python train.py --num_key_value_heads=4 --head_dim=32 --hidden_act="gelu" --norm_eps=1e-05 --positions="rope" --tie_word_embeddings=false --init="uniform" --learning_rate=0.00237 --weight_decay=0.17 --schedule="wsd" --max_seq_len=768 --max_steps=4581
Each number is 50 + 10 x the weight over the matrix's rms, rounded and kept within 0 to 99. Layers, rows and columns count from 0.

# layer 2 MLP down (transposed), 512x128, rms 0.0379, rows 10-22, columns 0-127
51 53 48 25 50 69 66 65 46 50 37 44 63 45 50 54 62 49 59 55 54 68 50 33 56 39 66 58 34 50 21 51 42 52 54 43 51 49 44 54 62 50 58 32 37 49 55 40 31 29 33 62 55 00 35 43 49 47 25 56 61 44 61 68 27 52 67 40 56 65 50 60 47 61 48 58 22 72 61 54 59 49 63 49 29 30 65 41 84 49 57 66 29 39 39 52 53 57 62 52 66 71 64 49 60 69 34 79 67 54 49 37 33 58 59 66 30 52 34 48 61 48 62 61 52 19 38 47
49 50 49 51 50 51 50 51 51 50 50 50 50 50 51 50 50 49 50 50 50 50 50 50 51 51 51 50 48 51 49 49 49 50 51 50 49 49 50 51 51 49 51 51 51 49 50 50 49 49 51 50 50 49 50 50 51 50 50 51 50 50 49 49 51 50 51 49 49 51 49 50 51 50 49 51 51 50 50 50 50 49 48 51 48 50 51 49 51 51 49 50 51 50 50 51 50 49 51 50 50 51 50 50 50 51 51 49 50 49 52 48 49 51 49 49 51 51 51 49 50 50 51 49 50 50 51 50
57 40 38 22 50 60 55 55 52 48 61 62 40 54 56 43 52 51 52 55 45 57 52 53 52 47 45 60 44 57 35 47 55 38 51 51 49 49 49 50 54 54 56 40 42 57 45 44 32 51 57 53 68 00 53 61 59 50 32 52 49 48 54 42 27 69 52 48 76 76 66 53 34 48 45 50 50 49 46 53 52 44 58 47 48 44 59 46 97 60 49 50 51 57 48 54 55 58 57 69 34 57 39 48 45 50 47 61 71 62 50 52 29 47 48 55 46 57 53 33 51 48 36 44 52 23 43 53
51 49 50 50 50 49 51 51 50 50 49 51 49 50 51 49 50 51 49 51 50 50 51 49 50 50 51 50 49 49 51 50 48 51 50 50 51 51 51 50 50 50 50 51 51 51 50 50 49 49 50 50 50 50 50 50 49 49 49 50 50 50 49 51 51 49 50 49 50 50 50 50 50 50 50 50 50 50 49 50 50 50 51 51 50 51 50 49 51 51 50 49 51 49 51 50 49 49 50 49 50 51 50 48 51 49 50 49 48 49 49 50 50 50 49 51 50 50 52 50 51 50 50 51 49 50 49 50
58 58 51 36 37 60 34 53 56 39 37 48 69 56 54 45 18 44 54 73 56 47 69 32 42 68 43 49 52 62 43 64 25 42 49 43 43 73 42 56 61 58 63 48 54 65 37 31 31 50 86 62 60 00 35 58 41 75 05 57 25 39 49 81 64 66 56 62 48 69 42 60 71 67 58 45 40 57 71 24 62 19 71 25 48 21 73 38 90 43 70 61 51 64 23 37 64 48 72 75 20 46 48 25 28 27 67 70 61 33 76 54 02 51 67 59 36 70 35 58 71 38 63 53 55 29 44 32
35 32 51 56 59 35 52 72 43 31 50 46 64 41 37 35 50 55 44 57 43 56 62 43 63 33 50 52 59 53 65 47 54 37 45 51 62 53 63 65 40 61 48 54 71 37 40 59 35 72 51 46 48 31 54 54 60 47 54 53 33 62 71 67 36 35 48 40 67 64 54 53 46 55 49 37 50 40 52 48 52 45 54 57 42 44 47 37 58 31 62 53 41 52 06 48 52 49 57 75 35 15 46 25 55 75 55 45 55 71 44 50 40 68 47 37 41 44 63 62 66 58 46 60 57 36 59 58
63 42 46 43 62 34 67 41 48 45 53 40 48 48 41 57 42 55 54 58 54 53 53 51 43 46 35 42 36 48 65 53 53 41 41 49 59 50 54 50 33 46 59 41 42 36 44 55 62 42 49 40 46 59 59 55 42 39 43 49 55 48 32 66 58 54 60 33 58 56 48 52 51 47 57 56 45 56 53 42 42 51 57 60 50 48 75 45 48 42 42 31 45 42 41 56 45 37 68 71 53 40 68 52 64 61 57 37 53 61 42 46 67 68 45 36 58 54 32 54 63 56 58 57 52 33 48 52
52 53 54 63 32 37 60 45 42 54 36 58 56 51 36 48 51 62 41 55 47 31 48 48 39 54 49 38 53 64 45 51 46 60 40 50 45 40 48 51 42 23 46 39 33 54 60 67 52 49 22 36 32 24 37 64 51 55 40 49 70 45 73 48 30 37 50 50 50 38 58 49 38 55 55 62 36 51 53 59 61 50 65 50 35 58 62 40 51 54 53 56 44 57 51 50 49 65 66 56 59 63 78 49 42 59 58 38 40 61 55 53 56 39 53 65 33 38 41 62 68 68 61 48 39 46 55 76
40 51 31 48 60 62 43 56 58 51 56 62 34 51 58 42 43 76 51 47 52 65 39 51 48 58 49 74 36 52 33 24 53 85 43 35 49 17 54 45 62 52 38 61 45 57 49 51 29 43 70 54 40 09 53 71 69 36 43 61 45 59 43 61 28 44 64 79 67 59 55 44 54 42 43 47 19 47 70 56 31 52 60 38 61 45 67 55 64 66 70 37 51 75 21 43 52 51 36 69 57 45 56 46 63 61 61 68 84 50 46 37 25 35 63 49 52 37 50 40 47 62 42 49 44 37 39 44
65 48 59 68 39 52 42 44 52 48 28 46 62 47 50 48 65 45 59 56 76 66 55 16 51 46 48 64 32 60 44 65 63 53 52 18 38 40 59 45 53 34 58 50 34 59 25 43 71 56 80 37 39 09 74 53 57 62 45 40 47 66 46 33 52 41 82 80 62 54 73 60 40 26 52 57 45 40 53 71 40 46 45 80 37 35 59 62 69 45 53 33 54 61 39 44 66 40 41 35 61 24 60 41 59 57 48 46 56 55 52 50 56 45 65 38 61 77 40 44 35 32 41 47 51 61 52 44
55 50 54 49 40 55 60 35 47 54 75 54 36 59 56 44 47 45 72 60 45 61 46 56 55 54 57 47 44 48 50 60 40 49 53 63 44 36 64 45 43 47 56 34 41 42 50 56 45 47 37 51 68 38 49 46 48 57 49 32 46 50 33 60 42 43 50 47 42 57 44 45 61 59 45 44 55 31 61 38 48 49 62 38 47 50 61 51 62 39 43 50 61 65 50 47 43 37 56 63 65 67 55 45 54 50 48 43 33 57 51 62 64 62 37 48 53 58 62 38 47 51 53 45 51 48 57 44
62 42 63 46 47 50 53 46 54 47 30 41 62 49 84 52 54 61 54 61 58 45 43 59 40 38 57 34 56 47 52 67 41 68 46 53 44 50 51 48 36 43 55 61 43 38 58 62 55 48 60 44 30 61 42 63 40 64 68 48 49 44 50 36 50 65 37 52 33 50 42 59 40 38 57 61 42 48 54 52 50 32 48 48 59 55 35 48 47 40 48 25 55 56 47 38 51 55 46 62 53 52 57 51 65 46 59 52 39 59 50 37 45 49 38 41 54 56 52 57 40 43 50 54 60 63 59 35
51 59 71 57 65 57 29 38 60 32 50 27 64 62 60 40 41 44 07 49 46 52 80 46 62 48 52 40 58 20 45 71 47 41 36 42 48 33 45 39 45 62 40 61 70 14 50 55 58 61 42 73 43 45 80 45 43 55 51 54 45 55 32 14 37 35 59 23 60 36 56 70 41 71 62 51 72 53 72 52 58 53 47 43 14 60 95 16 59 32 28 44 62 34 39 61 68 19 50 60 72 37 59 30 32 44 32 69 62 57 53 63 64 61 29 60 70 64 54 41 59 70 43 65 53 46 60 72
# layer 2 MLP up, 512x128, rms 0.0722, rows 11-23, columns 0-127
52 52 56 49 50 50 52 49 51 52 51 49 50 48 50 50 49 51 47 52 48 52 46 50 52 50 50 50 52 48 47 51 51 49 52 47 51 50 53 49 48 49 55 51 50 50 52 49 48 49 48 52 51 55 54 52 47 47 47 47 51 51 47 49 49 51 50 51 50 48 47 51 50 47 49 52 57 53 52 51 49 48 51 44 52 50 47 52 51 50 51 49 53 53 54 55 53 49 45 50 52 51 50 51 50 47 50 48 55 48 45 51 49 51 49 49 51 51 51 53 49 43 48 51 51 48 51 50
49 41 36 27 38 72 50 47 56 44 53 49 44 49 59 39 49 55 47 52 40 47 49 43 43 37 46 47 41 57 44 48 66 35 55 57 55 58 52 49 69 51 54 52 47 57 40 56 41 54 58 56 57 26 53 63 56 44 29 46 46 59 63 45 30 59 59 44 73 71 55 49 29 43 45 54 53 53 51 46 45 56 61 57 46 50 62 47 77 55 72 43 49 58 55 51 68 55 61 62 32 44 45 45 28 52 39 72 76 61 48 40 27 38 53 55 57 58 49 33 53 46 33 57 56 24 43 42
48 53 51 46 52 47 53 49 52 46 54 51 50 51 49 52 49 51 52 50 43 50 55 51 48 48 50 50 50 51 48 51 49 52 51 53 53 51 49 48 48 55 54 51 52 50 51 50 48 49 52 47 51 52 51 46 51 55 49 50 52 51 51 49 49 52 49 50 49 51 53 45 47 50 51 50 47 48 53 51 52 48 50 47 49 46 51 49 51 49 48 49 50 49 53 53 50 51 48 53 50 49 51 53 48 49 52 49 48 52 49 50 50 50 47 52 51 52 44 51 50 52 51 51 51 51 52 50
35 62 28 35 29 75 51 47 22 52 50 54 55 63 23 43 77 28 66 66 47 50 49 34 45 29 62 41 38 31 56 64 94 53 49 44 65 60 61 26 53 24 53 64 42 51 36 61 29 40 69 61 62 21 18 37 65 47 28 45 43 67 66 30 15 53 67 15 65 62 38 55 52 39 63 70 23 47 44 50 66 62 60 54 42 73 84 53 72 56 66 48 38 53 60 56 64 66 64 74 47 48 40 41 26 65 49 70 99 50 34 38 42 32 78 30 63 57 48 39 33 67 57 60 47 36 45 40
29 68 53 59 36 86 75 53 30 40 55 55 40 46 60 36 57 28 47 56 26 42 33 45 53 70 52 50 44 35 52 21 61 49 42 54 50 48 31 52 68 44 45 34 49 61 25 40 54 29 55 39 62 44 40 81 53 61 41 30 33 71 84 78 39 16 79 43 79 67 55 33 12 23 62 58 39 46 49 63 07 49 62 71 45 53 38 48 63 65 63 28 85 49 57 60 61 63 52 73 48 35 44 42 45 55 61 55 70 56 52 44 22 39 60 62 55 47 43 50 53 27 43 78 58 38 26 49
29 52 24 48 32 59 30 59 65 54 60 50 63 52 40 37 58 48 47 38 45 49 38 42 45 50 53 56 71 42 46 47 55 52 46 53 32 57 43 64 58 40 55 35 69 46 50 59 45 61 52 31 51 40 47 34 46 62 55 76 60 66 61 56 38 47 53 37 57 52 56 49 44 61 47 41 58 41 41 54 63 52 42 27 42 57 49 57 54 62 56 57 49 54 52 71 47 73 29 46 39 50 20 43 44 59 59 53 63 24 45 44 45 22 65 68 54 59 57 50 40 35 44 48 43 50 49 64
68 17 32 53 51 57 56 63 34 39 59 59 36 67 69 47 29 33 51 46 35 56 47 63 30 52 45 30 55 48 39 44 59 37 70 61 52 27 38 56 55 50 47 46 53 79 43 49 50 53 43 74 37 39 70 70 61 47 45 52 43 45 44 47 44 67 69 38 60 57 82 60 35 60 38 48 30 48 62 57 41 66 76 48 45 43 59 52 61 41 55 49 61 51 40 33 51 66 51 58 43 50 35 60 39 56 41 61 51 60 39 45 32 53 47 52 71 38 45 47 49 48 27 62 31 38 40 30
25 43 41 41 21 84 56 50 68 52 54 50 34 36 27 48 58 74 57 53 59 34 47 52 57 42 58 47 32 52 55 51 44 51 52 60 68 48 77 32 58 36 42 47 50 40 56 48 43 35 63 50 52 35 29 71 62 44 25 42 48 46 67 47 26 99 66 71 72 59 61 53 43 49 63 52 39 51 53 71 57 54 71 51 38 59 73 53 64 65 60 28 53 48 53 38 58 76 26 55 29 56 35 43 52 58 44 45 73 74 53 45 14 41 63 46 54 37 47 17 52 50 27 31 66 36 56 46
35 42 55 54 29 58 53 53 53 40 37 65 52 46 63 33 48 28 36 38 42 55 55 55 42 41 63 55 47 32 59 50 73 83 64 30 46 50 48 38 62 39 62 38 51 58 44 43 57 52 26 45 32 28 67 28 53 33 55 62 78 48 54 28 39 47 76 31 61 66 62 69 37 58 35 66 28 48 46 56 51 62 65 45 68 51 31 56 57 49 43 46 59 40 21 60 62 56 62 58 52 53 50 86 40 40 34 66 54 45 32 41 58 32 40 45 62 60 43 49 49 61 43 66 45 32 63 44
36 52 51 60 39 64 39 39 62 58 50 50 47 38 48 45 48 43 49 49 32 30 57 49 47 55 45 53 59 40 56 33 65 39 24 50 32 35 53 69 56 56 34 57 68 51 40 66 49 69 51 43 21 52 42 67 64 41 47 55 46 65 54 52 27 52 59 42 60 56 48 37 52 40 60 46 70 42 52 61 61 61 63 47 50 63 67 46 55 62 48 45 53 52 51 43 42 59 52 58 30 53 36 68 46 45 62 65 58 45 38 43 22 39 52 64 62 48 42 65 50 40 50 41 52 45 66 58
48 50 52 54 28 52 48 53 46 39 55 44 46 41 45 50 51 44 52 42 47 55 58 54 47 39 59 64 42 48 51 26 59 38 66 37 69 33 48 45 62 61 48 44 55 69 46 22 40 52 47 71 66 33 54 34 52 30 37 52 46 57 46 73 44 51 68 53 64 52 56 48 52 66 39 31 45 47 68 44 55 66 52 46 45 40 65 63 67 47 63 72 36 61 56 59 54 41 58 51 49 45 36 43 33 61 39 53 67 39 49 43 46 37 51 54 49 62 53 51 63 66 38 46 59 35 51 47
49 66 47 45 43 51 44 44 60 39 55 44 54 64 61 38 66 27 40 44 43 51 61 35 58 71 58 56 47 45 42 44 54 42 51 44 67 39 70 49 67 45 40 39 67 20 30 55 52 56 52 45 47 47 41 66 55 53 37 49 51 49 57 32 38 43 56 47 61 60 53 60 55 48 69 55 63 44 21 44 37 66 57 48 40 38 48 42 56 77 63 38 50 34 59 63 65 58 45 61 39 51 51 61 50 65 50 56 55 55 36 40 38 36 52 68 63 47 46 33 42 31 46 67 60 51 31 52
47 60 44 46 50 57 49 48 52 53 45 46 47 49 54 50 59 43 49 53 49 44 48 49 47 44 54 47 43 56 51 49 46 55 48 49 57 54 43 52 52 55 50 55 45 51 43 47 46 54 52 48 54 50 54 53 58 50 51 53 55 38 49 49 53 62 56 49 48 40 51 53 50 45 43 52 51 60 49 55 53 48 47 55 51 48 55 44 49 53 61 52 50 58 53 48 42 48 58 49 50 50 47 50 52 37 49 51 49 39 42 51 50 47 60 49 47 57 56 47 50 43 51 54 41 52 49 47